config.toml
num_key_value_heads = 2
intermediate_size = 768
norm = "layernorm"
norm_place = "pre"
learning_rate = 0.00734
lr_mult_qkv = 0.4
lr_mult_up = 1.24
lr_head = 0.00987
final_lr_fraction = 0.0
Each number is 128 + 24 x the weight over its row's rms, rounded and kept within 0 to 255. Layers, rows and columns count from 0. Numbers have three digits each. The size before them is the row's rms in percent of the matrix's.

# layer 22 attention value, 192x192, rms 0.116, rows 45-95, columns 48-95
110:113146148145158167172160099139129105108136122130114145114102104108098112125133158086113101105129131110116151163117112141135144083146145137162126
113:119164096145124133089154126122118187075139182146142116101116120137106128136102129122151110158134152122089147133145143175194119150106150097128160
094:116102061096094128149104079109103110111120123098100200134117148154175129130107083107144112123108104146129150140132121142154166126138150152132107
105:125165144110135106124098137144119129129106129148146120093174135162125086101129149164136084135121142109146176118100071122170146131104155160121124
086:141145096171104135139166120117087123120128117107135132109094149080141213114123114106097139138098135130106128111128111144137096122159116137105150
091:117112146110154133141147101120102116159112156114106153096168126147113137085140137148106119141089135087122132183107153155131140103118140154112104
085:144153134106154128110110130101136152149135112108113111150064130154124140141083140081119112116122102151111145151171146154172142146081106152177106
092:101123128108115079116117147166122130123114162096157186152172127143114114112140113126118114125082107143166129120120125120127099141129116092096120
093:125122167105159097180164092128161110135171097144135117117119149091133101181110111142116129086120133135126114148119129121132143083101155137138123
112:102107141112124122135137138101081117107125142108115158157132149093122153145085110076107126067131100156107147070153130160159131120116126184137153
089:108132115133115121145139140132065111104101121125121139118160085097138097118150146139104090119166085144083121120128142150166139121163079180084129
098:092153108139107108115109123144151174154137110122142133135071136079126123114123104118099140120156142164157127089124102130120103136133128146157096
109:160118152116103157120141129128166138133173085143138127112120115125197130174140131143140138123100131151159119118128141111114154123140149110119150
097:123137119128137087152112177170120102165070124142099133086171165127126136121113094164079135112128116114160199138155130091140138126090089127119106
103:092118097119131159153148125107111111155139117141106140091141129147097129151167113134151120071112089154159143149109171128113154144143148119110102
103:154149140086071151086142166154128115112126145107118105157104159118109145142123179109111116129151154116113124095195124177154096148160141117152165
092:148097110129167150132153129148108120107122155073132129114148118142109107093150153132094099147112094115148145093145096114133106105136121148113094
091:085172161117138154172131167146114142158099176104124120124102173112095113139080120160150135062172123141144132117147088118127133099133091144176131
101:152110123150049108081109155086141103166101091075082152144131138142103098111119143105134133159103118143169161108122109161146116117120148139141114
096:118155105108139134137090119110162126136163137124171164130171147162109085124076147159134141114126140133107149107148125127144161171087142111082096
111:158103118160148155163178098109141124131155103136125141107084124114159127112116069098115123142156131157110128150115094117100123105138123195161137
111:158149127121116138128129098100141149121103170120116171162110128132120099214119153118156117148126124148158099116144141123136130124111150127177104
104:148140156128142189128122163161178164091139110096139096132153150097116152161146104139153114096111129147110125155133137105123128107139115130161174
121:119132129132136147097124113113124134117120104146124132147083142123109174113154095110113093103104117147087114146166158158090115112184127120133139
106:148111087115126067075088122047157107187174118170175150120119149169086181151126097118120163113107120141138124124110136159132122141118121145077109
105:133142133150125198114141112143177084078145111138127121154143129100100151102138123101142168132103129066126094141128128121144155120108149127125137
092:117087144126165105088135103105136136115086148110109143111159141152145124166142148095084106117118145130141130127149083132170140123098127119192152
108:102142151136185148119154118164157125106124139183135126115163101094133131084130109117114108151136109159103150168157140147153112125160080111090147
110:135122117131132171151138123127136158105133103125110154130118158158166129121106123142149122097136136182128156120143114120118173111148197132137143
093:138133129099110136170081101165187112139142142120105138138125135097136128137121095128144115131111134147160095101108137127125173139136135123146143
101:120101161109148113151152132172105123140103131128139134146150122138113082142187101106140159131150095101078132145151095142153150125127108135107118
112:146145126110140114180118081105146110106156162108124127153114169121106119137114184120147205129161144113163102142164092154161149176102175103128054
112:170127084181128138118113109073124176120143147117122139123114112108118106128082164116115106128147139121123104159176097131126122119123149140148145
096:100116093159125085171101176136125157202111137122104112108147132157125132125158140157087121165139156151127110136111119127135093130141078157113127
115:141109116154147115180160168159145132141093150141122131122120124103098116142161159150141131099173135128125155155119104129104085109106122109148108
087:092157136098131121120126152110124139133110144137125142133117159119144121130065181140089131153138106106139087088153091118146104148098116117132126
110:171150155121080198137138119136129161107143134065159136111097107104160168089138158117137151118129155181143101115145126106136146150129132124123105
109:101141150133114138115129083125064134122115125161133131163138133167171128154128115135124112123116074109131084094113109114138154133073156117155115
113:106112072189121168127092114138119140077161138148127129126112098178113163119123149139138130118107130126150122113067145109164152153115108143129126
107:139145085159134119160168088093146116128126146119121165097153132128135099166112146173128161150171139131129120170099137102114130089076165133122110
094:149139118096102101094113136104098102128118136121128109124079104109134166124121165118155133151150139086076152129137179119126098158115122062158170
095:128124123092109105132133121058158126127128110131149149090156149135158078095123119143122079120156085178115160141115115154115115133155101120114114
091:097112121127117102139110155167147154141138137129142107144135116125126138123141128170129156117101120104096128117078113117154133133142103197126072
101:102132158140111141152105144154125089074151101129085146127113141156126109148113146140127125128110137110119142125143100109107144131117126115150179
092:154083174154092126089142102130132172046141108136113141114094114103113107149144121097133125111050145133146117131147153122143098117114115123149161
107:112144137083119111099098145157120166141116138085107179160114096100104128148076121125152140118154179164096154150185153130143106128138125134149147
112:138086099161103155176120120113116105089159111157166128169105096125144137109126129149126099158110114126099112149102115109132151116114139127146114
091:133143162088129088072132137114129164102141125122140154114080103108155117143138090133131144116138134138093147134149080159163138143111136121157161
103:124152100169148100109094145151121144133099123107153094148102134158121147151107157156120097138115113132153167130086159141100113151164094158069144
084:137123074148148145106140162129093153137088153113152128122084082101110184098126141110144089145116125145142113123154128099123127125149117158075103
102:176123150094147059089125156161159093145098163136160089160141144111133156135161145096106110126139134149146177113109086092099100103135122142152130
# layer 22 attention output (transposed), 192x192, rms 0.246, rows 45-95, columns 48-95
104:177132083109105116134125128121141116107186139143130102155128144146193102074152105136180107141109127118152101132080119130094123105137083148157147
107:115124129088133179112125101194119134131139099144096128142137117128127150172121150153161163138100137156083118112150153092128152119116129124080190
095:115102119151147102118156129130151112163164115151146125136163132123118145176107150117142140135103123140104163111127117098097097156150099106088104
099:111124104135134102115105096117092122128140137111116111100101120129130063129186162120130112120115144129104160070091125144113158141148124187148133
087:162085143130099124152168217129119111137107087095087116164138119172157170153088142108144144121111142177130093101125104088169058124139111093084114
095:092124124168095102119123184154152112113131083148108134111069117152127145093147122149092128095140097123140112096113094101139139118078135074135089
086:150111141168122145113122128126155100122108137142131127112143099119116136117178109170117172153146123121122115109116088122149156105170160116132114
095:103117110138124128134176130165078104154097119142126125122128150171166113112137119189107140152171156115114174113134141095130172106140121137117154
097:155118117125136130129104112137152153119130115115113126112109204094143129154143133079163124170138092109089133135164165121111099101126147158148114
110:141107133166145135116138142144136119166143133114154151121119158124130131148124137125119128105129131174129121086103129085133109112169169093092109
091:108089134119175118166116137125118133148112148084158134104086152126159117138153105142073133114121128130156109139150081130120082102137157138146147
097:140119125149108131078140114106136106117119120130111131113139172158114136145121140134143141161150181083178129129146151139146134135166147152134110
111:166095170121128140122119097129118129058158148112107124137164147147115122110116132109119089133140145154078134112133163147125128171116100137122139
098:130126105136127091089108078088138098150108169130129135103104137167139119119114128162119106134161123103137098152095074130143129128131155131129070
101:143161140182124121145134110142146105132140090092123098151120114143146166091133108062128130132112149102146118148109134149110178178127105125109126
097:153149125122145128118165148160160154116107143148134177142127087132153105117098158132137152151142184099146078119157127086142155153094160126107159
089:091173135118099068159134108145122094170141138148134128103120126171110107105149126113143117129090152147109138095125128141141127135109152134133093
090:154093153117135102122079147137144158136125115107123183113085133135129102194160182140103103147109094137121144155120120123140118088156119115148073
103:090143081079120111086121095129122135137122119151120163147115114133087145121074144118124096133147146102162145112179117123111115163162131136121137
097:093147078133127110112168074113111135157164130122080128122116123135142134125119106094158137129137123138135133116133135129074112107130133160143108
110:132100128164113118124117137130126140130146135140117146165149110139137147135156140162145106098100132127140136160126145110115095097130114098089109
102:138140163102123128132104099098132160073162126151121156143102170137107131096126124099123148089163108138079156127186134130133121133106125162163112
105:128143155123135127114098128127147166077121096134109139111117128133149104115149166108111126187120116135119114137120108142167151115110110089109159
114:168114140133151135131138140147155142164140167103137110121090090120135174107111126140118141164161161088117131149143101138134154102118149057095142
105:123134104106112104115123089111164133168116109137129125172135115106116177150125113146157142117162193125136129144142148142084132143103132101123109
105:123123132127118129134126167127105132117152186126081095134088112148141142087079126110129119173141115170106132082118170139088157140105082134151107
093:129136144112099116101072132110156162122146133133120119114126119076107093149130092176154126157116110141143138094115130141156146127136095152125111
107:105107128149141163105103163155126157139150135098099091105048136115168167111156136179118150123130109114138109132107117165108111108112125113144156
109:158139132138126178162156112141127118128169104111114162140137088101120115158095166135117106135138158164097135156161119153121145140131123147133108
094:124129158136159118147114132165094155135077142140137089107139146133134110163110124126103196139119141070130133113127153120138136099155143113145122
097:131132068134136109107122064081124139154159112134166131130146169139159117129138145110203104087135135130149107106115130113108168159141116143137116
113:108177104137112099151117132118127141126141144144108123143124136147106117132114087105142095103131133127103120135130139078126120135138082142180126
103:125104111108164125136173130132148125156143120136091118121113115133101134131164133134142165136178091159114139121157111099173105114141146160116116
100:140137098121108150077156122077129146105081120151107167115125141109124110121121139164118142114171144128162142124131135120140118139131130123117060
114:098112096100121128129124119091145177122165121174124139142114139153106144109164125097155117127136121132153116176155114107137160128143090160171126
087:101144139101106146126138147111132141135093139130126163126131139103098088123142120139141140098139145142143103083133158122149120105134143125172144
109:127146162131132117131142147130134154125172137084133117159141124137145090114089120131197125175105144116114144135137128119132118106083102145142143
106:140154132114156124100122142099124096120139163147126115158149130139094108145109121099184103138132139123121142087109150164089135131126135158142159
104:130117106139108149129091093084135082153155118152119097117170124122141110130124119156140121153073109155109164115119163181148152142144096147136148
102:142171109116115122123101169123133137105133146133116100122116101139142168143150126131151144119134090143112148159150132158129111113124113133160142
095:105109154124122123124126125187153095146150112115150117188154090131125139152109099163117163098126155091090103146148139108172143128126160130120140
098:116109100128160148109137110155142153157170119097148149150082119114152133119154154117123168106161121154116122139160153128096136121154149145125152
095:122151147120131130108097100114113143141098159115180115140133180129130088144195114146086082129123151136177133125093157167162088111140155149104126
103:146092147132113140125139143116147134101142147152119098094103068088130093163179137101130134144136085047074113124116147115104136091119167107113141
086:115137121127122112125137161136101119113088137117135139147119129088137154129115152098102114143147129118129130129141137116114109075078154082088131
103:143127162119155114133143114126097126140128126101131127116124129134136090158124164144119119090157131104134131158135130141115119118150154087130110
109:101143172112150114138092130130183138101161136143125111147169102153113124138167111084143101105107115124111104086143180154085057156136101150131166
089:134108106113164155074131147128117154127146106113108125120128103126130141113099156120164112175142113107103120107185168130124144139161149140115122
103:113145113138099156077160088069162135144114127128091106104196151153132120147117116115111101132143129105132118102152076156173188126146140140128118
091:147131108154129111147165119169123114190141159114128105152120159147068141095110136149116135110153104143114111122115094118157104132108125128096118
106:120150138112124110108098069128137157180109122112154141114125105152108112147114154108112125142082153101125065120150121129119142114148149094127138
# layer 22 attention query, 192x192, rms 0.0983, rows 96-185, columns 48-95
101:146143118096127147110130117165156064150153162142135133096158158162167138135111115125124169103088109145128152120184132115120127140109140149103149
097:113152157144104115153158100101122193137154129141150154119116131110126129110085124153151106107093122117138139099138120141099129128140147138110151
112:136126133133135137133126114112137105090106130122096133151163123122106117139142134123156095141129122134097128143118115121149122185115129103109146
106:111104100122121147067135090149134106078107134141108138123102087098153083120117115168102142154089140148103147125136187167129114099144189104119111
108:123086141124148141128114106133115151121129116141098112094133139119112169133130054151094152109127107119169156135126161151109117129102125154097079
107:146084163165130158108102162118144091136168101132103128108109088139132111144164178129173132118118152151116118100189099127156134109166168125115119
097:083114125081125187148082094126151122113102142113111159106144107117159151124185083149181105138124117105159098142127126116137114101114106133143131
103:108167065166159096164129131113095099114107122111128113109150129112163140167123128114144155114143125128135096106129089099121073137149117172133148
107:083155078094083123117095140144100070113158158150122101174107147138136146137131142168154148207093152162121152148115117107104144142109147117146190
110:131110156116137115112149150134155130090163163144120086104100113156128116101132127162115127127162112109103104138164103096164157123103125092118140
103:129081133150109173091129161097130116142119144133175100119128153140133127114070133111147120134118167098092120118130129121166090129143127159172116
110:133144161181109102133103153120125093119159116132101140116114113140130107113113107132129119125165140138134137139119141122131126139098103114123120
105:125096130166129103127147147143115159099134113169108131182139074133128141135134096085159127143167096094121131090117114132136128157116096093137083
100:125106164106122165132098127145106150134121099125129148118174124163101150145119148137132092165156134131099139106140126128147131082116091140125129
114:131106143150127147085116140169122146138151094169161102096088126138123143128162113121139149100161148134151163078140136145119155126113127076096084
104:182109096134096163084117112131134118115138155138155123127145100107139129106094163136130106121134105126150113123135124150119127141091119124129155
098:115114114111115119139124159104137127125161139122156133165104058121179156106140149116116126125098162099106118130110131125169129122178120104120128
105:151120133112151136123142182119127137150108140203111113112115130129131167148131119175155131108151138113108160127138094159090134115149103096120127
111:109119138077178131129129117116108142094112134123161167135133104144098168170134138140120128094126113113154142124131121149151121149177152146080125
100:139140132126133083158133083138107166137116132140147129163094164117132122118133117114112157155131159159105134138107107101158133119109114137098182
102:145135171127146158125101085132140148163118075149094126124125140136131128106161127155085094112175155146147125133123105090122132143071115152075124
100:128152103124083118109161152135111129096160162090129147102130084141100146132100170143143109124125088145166136144111167114074143123129131127154148
098:091142174133109098138166102132140142128127094117158132152111138129133108116115148109100131135140150149091122148115170103117113140116070098108091
108:124144111140145105121149140147120179124110130159134146129160135134158108114147156173129131100105113172123082174169119158158127111106144076134106
098:126119156131122169110112112128140115113104138152109182107158116153162122075130091150121152186167157105122104098122141141144106123129149169133123
101:146105134120164124132198147127134141123100111099144131099125171154120142146140134124108150069127105128136122144164121126088068168110115161174134
114:097110130121147136115145101129109151168117092113165117134125116112139121136110155109092158084096117116126134067125165108130101088141109116137132
108:144102107121084141119105083088098098126107118114143122153123153159133126089120133125130176127109127124117123086158157131091106144133110115115096
102:137119150119121134134142165174115084146141158147141096119117125119124099124148129173135126091194121143136110157130126137143062102118075164148174
106:146107151147149111128137144131137155121103137111139122126141169126126148158128177131125153188129102154133180152111139110136110125087131134103141
103:140130167072151130166153131127122160134116080126108079171165097151116073089167147137152076099113146108143099114145144131097127123117132106117138
103:132173127166120146117114124084149074100138113148101130129167129120135127088121142140143124101128139098118124109092152121149147122127137064131117
111:131168171137114129117105120126142153122141145121129112116085112129169127127128109129108108111155102165147086110171176104138110146139119139171128
100:136146127126132158153128157126125144143118110142130113145137164135144175153147175140163135124119133144146136056155054109123193115146140106139143
111:125152167102150164104120136120131175125140157144103117165164095135145164153118134113084124158140151117132176134130124170105153125150037118144141
117:114131118133108122116145138107084126097147105140149174097143147110125144156157117139091129127113099156167124125149117177115112149184144129133106
102:087129077101151103141116142164096107087107117150130112134146132090101126137134133157145131123093143144118172152174143133160139110130121113127128
098:125167196117150161139138095133116129154113133130110181082116144101172115092175144091140100160081096164124120109057134133129118118193143142162113
101:154106144148172171162121128114112129156148132148120191132126123180151130091176128111151087101158147112134126119123129155087124105134184149066146
099:120075139111089142103161121161140133137113134135150124146115117113067112111118132096104113133114122095117127156114180099149113149161117133121149
113:171125091135172140071135114134145125164098098114194097101118153107083122130150155110114079088132105128125135134157127101071124108125141111135113
104:140151132106174104142162100112129142143142103144123159118139132132119180118121113090107124108160161112141119158160142150103138163117130156138178
101:120113108114190141086145111114103103091186148149122112136082135140147145126157164103136157148110132143078146116103151128158179124115085151179114
102:106193126118152103157112097139165160076116074149161151158095152163095127118133089142138143174134148142146146127154131159122130146100116182135124
109:127093139146143155082167156125127114086133125118147105099109131103187114098054104100131136164144127104131125124087088136166123109120100093148148
111:122131166156150122123120088102127097161141158099123155118124168117123099109086123125117125104071095107096094142110117144108093113120130118131110
106:138105147107128121147128176130155118139099112112097124103107119127153084165137117134195086149121096155191126148098135123100135132123139126150153
105:141124121139156145075132123120115136141118121127120105085103115136106139128131153100153154143105143102153148151091118133146148182137125113114168
116:087162103115100136162125130117117126120113093136124148133117100126140133133170121110150155181092155163133127094164128125127165115125101115111143
103:127109129107107130134125072133155162160071162160138160139147127144160156110129130088076150143143140140096105143148134093129162133168114119120154
102:138086127130124100156087112170111144126110158099150098146112133106133108156127117106124145103104167117141112100140104074076110143118136096133095
115:103114134143115147137139110122173085153108135148127169155090148168145134109123114117132095167103138115118148085113120129143115105132109150154110
107:113126122107141118141169146147150128104137122102126132098161124094123116133136096137154056127159153147134149125148165097083117112118147137118107
102:091081145126106132140120120125149149100153164129061094125113116127122141140110075119130197142122123095173145093130136158173155137105105147109151
104:116113156093164114149135088123169086126095123121110121148129116158153108103149156106134134146126119119120137108138118151108092149181155123129117
111:100158093096135128166135125103137098100148115139117129133140116100149103139142143090150124141172148143149125120123120112112133136124138175149112
109:153075126130116159135128147089129126136123145185102133093151081092119061107116168141125142158146168120074094144116170142165137127149114094091130
110:110120155113119075162130149162129150122145129149179111109141126129164126092102123140124169137170107086135102094132155113164146098137125096105077
102:158134124136169090120121200132094148091091164157115119122139150130131123158096143112114117163132118145142132192130131141118133133161150087147098
108:114156130142144162121092142151101118112096124147114114118139128126129139144127059128134134146092137113147087121134147143137142086126109170143161
096:126168120102157126125100119150098120136129123107133167112100087131131117165135142092124134154127113134096103139123143140162113099139132138116140
116:137113090117103115145085164117138095125144124114153135128147099143119143129135135134144155122168125168149129152151115159130165142104142152158165
101:111118146153104106109127119151138157112159146128102183128104140109144160100162114178120137138113084158105122124177145149145151104114116140114134
106:162152117142104100109141111100190134149108092086161125137105117136114122150151100143097168177163081101120151131147101150121131139138113096123137
102:143141176130118181126148134108122152122103136081103094116124118130107130124157133127143099158088186127123132122131156119135149119143157130080092
105:094140138122137111192146161108072122108114086164082136088171128135119125136149091108127146155075139167127151145094143123098121072132142170157126
110:095111159185136135103150146115139126152129141126176156105127119130140095130107149112135132199090107124123127144092170130146157153095144087147126
103:122103155151134114182131149125118116118101110144151136143119069133116104165109123090130135105131122131112111124090104125109106143129144141136147
104:137140120171149111127136103175144127112120091148153118132167123096093181175118077118124108158136125123138142146143122137116138152119103102125109
102:082094111139089099106118106092112079133125149140128162086125084120110134175098106088108083126093080106113104151141122112086110173114128090130151
108:115109119091092124084136100140161116098106109119090102113136099134137096126130089115130131135089105123119085150108123133088123120124132185152125
099:098123154156134155120118113164130111152092129182127133129112095123175110147124125111162132144130158092095121134113075115109164164119123115081077
106:134166119168166145168114117103153115084124111091141134147132171121113125166130138112148109158134090090147107168157200161131121149105134127142146
106:135120112134191147118139126144099104117107108116104129125131139160130139124123147154109062089117134143145163125138144142096142110102125107129118
104:147116107080142179121152183089140147119134147092128168090128146132147128107135148129136159131149101112122154110124146144140124150147132069166120
104:184148103101126109111114116080131129100072171138125163114117110102067108116136150158117147114161135147150115121121110126126136119157107092095111
106:112114114126117160112100176154143129101120130127078149151125118124153141128167072114128150135103111178081147100112137105130146103087123123137157
100:119158144151120130120144108117119128129087135106135133090089141129089189165145136114155112146094141123123108098166071150141118147109109128076132
099:156133098146081125138108138140108141113096089143181118128137132101126126157140118114120161132105133149107122109134103135110148164104113128132134
095:120073159173136122151142118093126121114167100127097140118080120098142109132134116093111112110142122179133122101092151152132143153150148134067113
110:109100126108148147139124137141093141147119113113081085115152108081156156095139131158152130117133117164136112156121138125155127063135144111133110
107:092149130136117132113147153117119145106128100108128108106106118134133114126099155098161139137127148160127126117144133127139152119116127090128114
116:114156140131110138117140099131122129128078083118134094104184063171174128158149145149166145146090146083195211127150089134127115097120121114124104
103:142092130128154093109126099128091062144130136108132158157122135140112139142125130115131132198132154139107118151121097149129122124156193133140103
106:082103149148137121133122150120142104145104127131089115132175125124110136109139163158153150162119115137162128127096160153130141158099165135159191
088:127091072158123127117166154141140134118158147114105135134132136144197114138130143111108093161131160111087130084130119135178182130109108145130120
115:102123080143116131099161117123134111117148163163122115193154181123112127156129122102134117129143168123104160123119119108103139124122101161136121
104:138143172138131160152157124136113086123158113144100117138159133122131144119108144120119108125102129110113165099145104135113132114172126131128152
098:123120124113125129076153178141082130164142156154097140124166125148161169142102137133150128158116110148130114135114130147134082082110106120132127
106:109092123156111124125144121131108131135124103122180104103109126113120123123111133102106118123101155128099124133121101121153150095093129110139126
# layer 22 attention key, 192x192, rms 0.0992, rows 96-185, columns 48-95
101:125122145104135133122128117128140143112119164069163131147183160106148121096122142137120153096100118116118106105147158105147084110135086128143126
100:150085116176137128133108113108123162136112123162107114116128143132118125120085129126131079139214079146136179125103114102132117122116189124148102
110:141133129104149164159106099129176121122141108108125143187156097156120150167130137109154125129141124103128131160131141148134124119079117141110150
105:133098116140111149121137136147170106120171105175120131137106101066134115135109070117103112136089160119098143153110150080126073115084133152095104
109:152119150128148106117108117131120121125131135142123108102141157111118155120129057167169135113121119155116164137132146131161152140131121148130110
107:159124155120137150112084133090106107132142123135124124122108143095122110124146149132137143138109129158183153134142119149105138101159091132131106
094:154103131118145151118101104119121135125071115156128166102085113159152120110163158133147161159111121129146115131149124114092121109150092167110106
101:080089086109140090137145139164140149115115110113152133141153085168159116100113144158145125142114109156190111115122111144119108128169092115147145
106:094125096077128099115129134166147105102140149133134129128135109141201111132127143124141139130064130121129150141109137084083110093128138140123119
107:152130128133144099126135124126163140148136141116127115136096146146134120125133124121112161153130148138107128096137143119153176097098126108132146
102:143130143161146140110157096120132126106106105125101112148155099139115141146112088133131130137151123141128114139138136152079103125138127100147092
109:128171132130148109155122157126164089126116107107142137126136130118099097095090133137148144110154107136112130164109129122141122169145108122126178
107:148139156099090149155140122117165142122117156161121151132140136126133175152128121085176099107162145075152121126174098112138087133111117116139118
104:144144126107119144122134102115111087150153100172096159122120111133109150115147155109122132144165081149101108131133115098089128103130125109106126
112:143138153138110096103157142110114149128141140141147141121137142102097153146081123100068154129130142132122153117160116097122157116102099113148134
099:164141133115142123099148115138130120111136133161133113108157117112098149139121175099141122107122122149114132154114142119096152141132137107141130
100:129139126132129147139117161094111166138120128128135175130136125134160138149114145127104098105134181123098106127142123132169134081113128111119128
108:114125084130128120104181112108141130151096101141145137120092140164096157130143152108100129152132128149115125121117097162111106104120119136175152
112:123106146112147123131141132089105146092117132113115157087127163131116110170123136101116122119153122125146189118147147156180118131153124166099137
105:156140144110101113094126147127111160093144120132118125109143118188148095124118129129110127143148145137149134138141136115136107111131157141134137
105:156107152132149090156170108107079122123156130151104127120091151152110107095152112170126153078122149151112152187131159083087163145122178133130105
103:148133080135135125157169152102152099114134144124121097130158129152073119162122175138129141112149131121139097115109116138118117097142122095143146
101:123121191136063146123138141190124150140142146103130182147145156155167121109105118109069099137179134116109124105103127113112107123098126082118115
110:134146127159138105148114126117158168159189152148138124140115118129160088146142145173136093127113171133123109085135075116105155117108132102105100
102:143145180100119134123115142125140114122110117135074190120132156148139104098132089113146149103136120116163146118129131100112117148112127119159133
094:110091154105137106121195150098136101123124149101167133098136102119117175137158119127109157109107112151121095133159142137104133157167112114159136
114:108114115132116162104081092115141115211115103118156097125111189087121129107127133145143103126139092109124120107122153062147133123085171152136162
106:183101137132097145137112136101141158115098116132135148104144152190122141118114141172120143159127150114115134071147115132064115179133171128104148
102:128107170158095087101172143121171118124123179200131134075189125141122119108128121145169128119128133157143105140126127168124090138129123147139129
109:108137120141126085109132144141146123120115133146148125130095186141119119108120152122108104170124081108106100130129133142143110149153114103102146
103:107172096107156142140082127122149111120113116132155170117134110133112128118130088146158085148077109138149124143151128124099172109102146163121089
104:121134102193143137131096136131153131164122070124101117123129105147124127112146102132171130099136115159130144146118157130105171118142107079145123
115:151119152162117150152115145134206112132146138100075126121129172138121107096124149113150140112157101143153071137126120112118089117127166141166138
110:133120105122147125144128178099112084096176133122129138138132134101169118124097138097160133122142145128136119129129121122125113099119121137144128
110:121138126118146130111142104159147140107128155157102130117114088082121164119123141120133103109163158109139144152138169118142106120158107155162169
119:142069138094135128130121152109128091135172096151142157107151155134133166143174137117112119132128131169103136102118134136107099106126104112122153
100:141152108113113127160121101168117123120149101107101158162200169092120131151103133130143143123085129163140128149122120126173116099118091119093149
103:148109117091176094122135157130074132158149103158103178134096150122158133093148109094125140113084104168083156154106066083164135164110112124169110
097:161128160137123057149134102116135149123114115124138155136134105122140174117158073112087162171136105139124174110159090108088152132120149116142135
100:192139186160147187128137137063134147152110140161152115104142141116102132107114115107150107146105109101112132145134172128166114132138100141107104
114:149128140104138178140171145138125133142162148100142113121136130080107145081145136114073132138113150115176157100153089127131152139116138081114115
106:122098183137122131137116110109094137108136128109108160124099148156141157094160103139097137076168144098117149146141134146146130099120108167164173
102:129126121119122151090138163144142144147159152164107142146099159148175156115117143115173155121151154104068090085125134142171149117169088143143093
100:117129110124120087136167183125149149094092157137160151149076146154144124051133097114155108136141079135090111132131127142120115122152116120114116
101:101124142122132073081178158101159121162094121125126126084136147123119108119071130121157135108124120131142131138111138142159123084136139118128143
114:124130176126132139065110089141116115192144114114121155145148169135127109138133118120124135091110131154074127132127095114092097126123129100127105
106:145085106134139130113183111140091100148117125104093122108120110140135103111131130143112132147090111119154177087135119152130100091166157127129159
105:088147154101146144136153103147115161139121141148098116138138081104124155125130166131114161096135153086183166127149151126122153140144147119117121
119:140145134108127120144132124121124136120134116127172089111123144131177125126097122089149157124120123128128142075130084115095126113127133161138144
104:140115165112129167146109109126127124107133124102104170181120104144150111093146102102107124114128173082130085157145134107091173158116098136139135
107:126109097123078121121126073126140154119147131129175109120130117108120138141136161127128189153115167133157138141165126094122119140123135107123143
109:097140112107116165095152126105126077165130128119095123179087151137171193107122115118153132147140125144115168104155066096122148111101163087122157
106:095141113114102152152122123126135145142135140111132113123094097152138129086123104137172131130119121133159141158135104132111157118132090134124113
097:093119095095118106123082102112124125107128186139077114137123116151084128109116096116140174116168146073133133141175125128144162135139111101147144
106:111083114128118180116108091121170107116131122096190105140122115131134108100128128124117111127136142146119130141108139101150080115137134144127140
111:127154138100119133193135137133138118126128133128171136138129105148144170096114143123126118093104126124148138105116130122172120142106139084145167
109:153163152129121128106136141127103155119120088163078123127161113088109118148101105100138113115116141111088083191116141130129132145111121147125128
110:123141136156114105123116114093166094129120159141115093126174109133149155141065126138200123166135128132110123106163116109158156117136102144163070
107:147120131164134131110133145124137132120121122104143106123069092157098097123097135143115128127096111144138130164122121150147161084195119102158127
106:094126113083112105126097126143106138143090092144118131113106134125160130098112122135124136171105124109136130126152159156128108079148159109126118
098:131142135137135116120154110146085117148087179117138134105100095142108142177143112111131090137126121137148115113095127100139155130154105161158131
115:138149094167129147176082164126156107112117141130146131126137082115125144102157159165149173104120112129148103136171148132140129128121114198142139
097:131122169147144108153119162120153086112108117162138127093164115142124072153110110128159109139146104162138129116118099157103109158144115132143144
108:125133143140108150161127142122116130150101146096132138094115155126120116137147144102144156205142120067099121092139121095175098137155111135116136
110:131127136105144122134143126134137182150145135069091114112117149137163161153088150111125106188136143112116099121135139169112150132140100111081114
103:075119165129091113143107113101138151140105092146105118160107155174169109070103077136130146127154138138113096106097116131146142126172154149123128
105:108152150160121117138150154117105134116129081126165138127104101094100112168094146101136152097099118105090115119090141127177187181129168094098118
097:104119130138098100104139138115109088123136112146164144135149121114112141117119112121186116120088129131135095152124142133097162117136121116139147
108:116113125116157140117148156172129122087118083112133132115173144120124093123117129120097100138154130111112152153167139135142113133124110125110146
107:103120152117084147116096082070124092133128147099167145146099122133118128133104135113121145130133142082158146093112143091112153143145142117138146
106:125109128134124129127177104135134091119136128146110142089096143113150119117125091164156159082105118112116080170112136118136112175148140124114123
096:127104120129174137108114127179145126149092123144115133173157154123127163149149121090136102148128135096122139119134158119102142119146088124090119
103:116139209138124129155127156155142117182146148109198110115116131129134146122109153131136138107152102142158101135129138167151096131132112081157123
108:144138076151087118120099125171086099148119101123127138146114163164124100092164128104098106106128210132121167095117138112141150083157148099089107
107:173126138132124127118133120100112125156121126123130106105139108148126171147140169095086101115106145137130113140138139111164163163104158106168153
102:158136178102124127125114140105114129114088197141133093134127111095135119148137164078137122121118131113086140118166178151147199120103100124109122
098:116124153114097147131102159137144126100125144131057140118115113151132152125155099133132125147115131125091157073115142124135117128160083101130130
097:152110142089108135158123113144133099152100167085137097096122111115124140150153127153152138134163102100127128094127095155139092098127114123056149
098:120117128158152085157123131159115113093091121086152146100116070076185133095092113173172140157140104099078096122122072149138089132139110096097158
101:128136167104094087160157145122126160130132126066086097138156118096130129137177115117109136129141109142127137145136124104108116168140148110136100
114:112151136144088162170096111117111151139116078128147157150109161169185124089120150141151122108082120146182123146130078108172143123156162106139110
109:140157134128152151131136159094128103121144122141088084139146136103152122140094125089117152132186083104177137124110118108096161130130098145142111
116:137140108126138099147160102112144128114069150149138145101131134107132123135146129099186141171148133107167161138126118142159108082166124136125140
098:151102139129160159094093144127114112107109142155133184118086133152162136147131093106120143166152122143095125120137104134176128119141140119080140
103:087125158129132089128105122136188159108098145149125111089139115115080099099150128131144127098107118145179179151143147118123147162171147084117188
095:114127116148122140106158116116144130157149131119143133106116085099166135185135123151123130153173135142079141089114099107135170138128142113136123
117:132120135088126159128131158139106112079141146102123082139138131118112092127123121161135129111139128113126125106123150135126120069129108118084142
099:134146136093160196157123120136154122106122111154157142166178108107099155144138139118126125139125097138129178149138135175139159124131119120133138
106:136123088123121122078164111178104142105131107166150144095160110134146175172109111130135122098133080163106115140094130127139106124121139132154124
109:119119132123130147144114151108127106171163151135148156115131135111114107144105122133132155133121082142116142142118157137142156118129171096114060